Part of a small language model's weights.
Size: 12 layers, width 96, 2 heads of 64 (1 for keys and values), MLP 256 SwiGLU, vocabulary 2048, 1.73M parameters.
Architecture: LayerNorm before each block, no biases in attention or MLP, normalized queries and keys.
Training: a variant of SOAP for these matrices, 3153 steps.
Each number is 128 + 32 x the weight over its row's rms, rounded and kept within 0 to 255. Layers, rows and columns count from 0. Numbers have three digits each. The size before them is the row's rms in percent of the matrix's.

# layer 2 MLP up, 256x96, rms 0.177, rows 72-100, columns 0-95
100:159086130145096128121174098098100194150166173187092093154155171158117093140081142149167151139172076182106129116183120073126103140121206110121127134139086153079165124066195119112097155145100109092126121178114126111120118148122130090154130118178099149112140112178087126164095136121166142197
093:144124139193153088105161146138158120100090105088125111100130139102118164139088087200162073083069203088175119168088128115149127138185124109193107170129164118134114100118126161142161073167105165140163200137138110122109126098116132116095085070118089133169091120125138136149111091118122199148
104:121119177129163128119163140098144116131147139135135154107142116087139101137067115156133150156100149160143087120092144159066134127162119147176086126074102114068107093142160141177172095073111087194165059084145090183145051158199128132079139114119092127150090115079089158106113151139082119120
112:139116150138144150140149127179128127143116091086150134108123159102086110160111059122105131178089129139146161054182100105185113134089157112144141155135176120078159099147150108160193115133166109124129181071070115206089096099162145129085157083133135177119118060101076131131135113160103176147
105:146186133087112107197110148110117118128125097162032119106123160134127097090112155137115102067109117111084145189160132118144091136071151151115143161084109102116166145097132153145189166153100160160117135093105092181074100153105157155123133121119090160135168129112162221192138112146177129105
079:172150160161182146110142122129152162157174093137112139163156152104155133113150111103118080122115104094159123125126099054115109161170127115186145128123141124217136038134082112157131138077144141096082122087127078116179144102121164136025164146106121151151150155114174108142154181123110144177
092:170153112121156126137141114114159113130151131144158136124115103114161113145183126113114184111137104139116085151185138113137108211110166112095047131165119054088140157138140109129140114109110083111193138133143049155181165161109149125134219114107114119103057086077128147103154160097099174097
103:171125096202125114139046113150114063146114167164095126087118128146098162108112146153126075115118083116140164099125190138136155117180141139148105108133178106127130011136176133095133138154133163163126140085108120093149091146048092084163116134146143122148127131151117102079137155185116086122
100:070191070149089130130140193154127145111094113166216129122106058085155141132142097087191180132094128115133094116171094134146136117085131146119080134106121146126154124095141113135150137162137116099152067165110148175113158120095110113092219119128119122109129084185144100136155171096179113153
095:176096063134147158133118092081127102167145074128099123048076164140133132133168147140076107115129149113155161106123133145183125121157132080133118073145157136135091131112156148175152174116107152166073057129107095099108087176149146167106142127218170088125164155157135073144138137145114168172
106:179141138139147089105048090191128079072124165084150152081170136116143131202125091075156124156166172111147167093168107173114112099076130115181142129125129141132160154132139164110128080096150173155118127114127149105201152102126118178144120100123111103151106124162109157076202147153095162131
088:119114106073172124205156069124132093154146127089133110137142150100182140104067128133125155129088115098164110133200146097122169119123119128089113153152117124116168134084137114147109107098130060133135174123105231135043177095145129159118149177111141091134169147178120125164182131179114133103
092:160106107100201117135178122144104126080180155100109060112115134153162131140183124105116161112173091149148066126160129164132102138104085131160154092092121115087149131099159143088160109168101114137113166096170155181111155128137126084046099207097144108095154184158172087110151149080114139133
079:136139074121144158149091117097159148108103153142127138101136191111139159172161131146199179131166084110136121121134172149186101168069120085157095053085088118120195125151133136112121128098131145067155037155105147138162112142152118174087111078134146137169107099164125100152117127144203123135
091:200067084082187149150109119140164096213158165142141125089076159154178106175159143126117074180163151114114172155166091130122106128146170139145095124176140108067153064133135130180110114076140130106116131132124150126096137115138139075147140088168169087092152091100147115106127152136085099142
097:161123186096126083147118086082156131131145196130093217153115142116125144151152118124055078108122059109096110113070157133132140128116109087206120151136157087161122188165132121135163103130144083155098156114124069142119129096130086128160101174094171082164131159131147123161142123135175184115
095:102155135122134122104200104170086180087156151156104138127158101096149108089119066165117157074136129155170113120064047094113186115121138147146101160135142183181116082150125148139155071126160093122100134105094090120162120077126095123153169142067109107140124101160193131163119065123130159102
113:143139137128093104145109121163123121122128102189136142164103086122146151066063173118149130162092118163148192103104101135116120178123144108120137132145117091108147200182144139187127071153138161131144147057137073112061122138114155144090135103095155200142142109070101125124094124064060113171
107:159167079179127168147143101084106099131075176143138101040157154148149097129081111096099132070147139128131161120076126137141082128125158113108125152161049126111133104207148185082112105117162138081109133063128071113104172179122151107135103150114171162165155126144133104150095125124092102099
098:150077170146147072093096131109156190066117166153095099137227128136104084140148150144139137090157132106135119172149137163168140061226139151097130149043143108158099111119107108110133129104111139108133150142118099095104111105117085139129063166141100127155117143136094113141128074112094183148
099:139155135111131094147100115105121042105128120167079123125140126190115176100091122135062153103138132183131175156163123128103118123112117114146134175068146100130156161100166110092149215107154084120165142188161104144126174146149148182159159135097145087183074077110135122157112150164122188168
098:125175122145153156179108120106125166098105152077101142142079184167136098124194098142101169097177106122142143112125161114138148172161132123089134179160177126112117148192095070104135164132132176179111147143088154122121129139193132133160161109096153174107175106169072108181134040118143168121
106:087124156121131146130138144124103085130124123070142212126121147077112124046126113165107113120165151117134105151082126094108159124175115155126120162060141146138138099125110142136178187106167131169077150127109110132140029135103176112127085108092090166121157039077125157151094098178118110125
097:162084115088125097130133037099148144071090109137161092105130157071165147097150117161117137142159169093184140088157148118120179126154139006085128111128085118112109160125178113112142102119146118132115127112117173104126181118126125160121121124125096067182142169151079157104098118136178151080
105:105158167117124148132130192119130157139133081103114081141116134092092129162090111096109105146123192128167160068106170165108120121100085127081106150107174121112148149144145069144105178145123182068075070106107154083102065179139100122065147141132121118098154181069142069094132104158133160138
102:120136145115167141119112103157119095074164097106115122152078159117093211144114141159136146131105127098129134126139142097091111165127102198100160113122114137104066089078174158119128190101166136128060195128091158175181101155144114136202154141166122159141139071157133110134101118136179196090
103:128108136169079154094168095147110126167148156161139096196105134126181158165163128109129164098141107106133144132131166113081125093094171082125082173143116086114178132118147121101077142077116115095101104181177155093094159086139135181093101141072192121087115128139153084164190087153190127113
072:145134106138087150132089135178147087110109129140144192077137110156131217158114091131117112120126072155083117101090146133142103173114078173109101139161102129118132150212103092117128164138136155124092158130107124203138126147151149124189088084116133109093166154129088089108104086195159079188
104:143080109153105130098131135139094175153112141171109115062121156141090161174065105136165102147093156082117128138148132151124159066042158133090108106183180156060119140158110148096113133090095127144136090116128107163104157165191112083114168031155167105125158101145158113120140127163110127117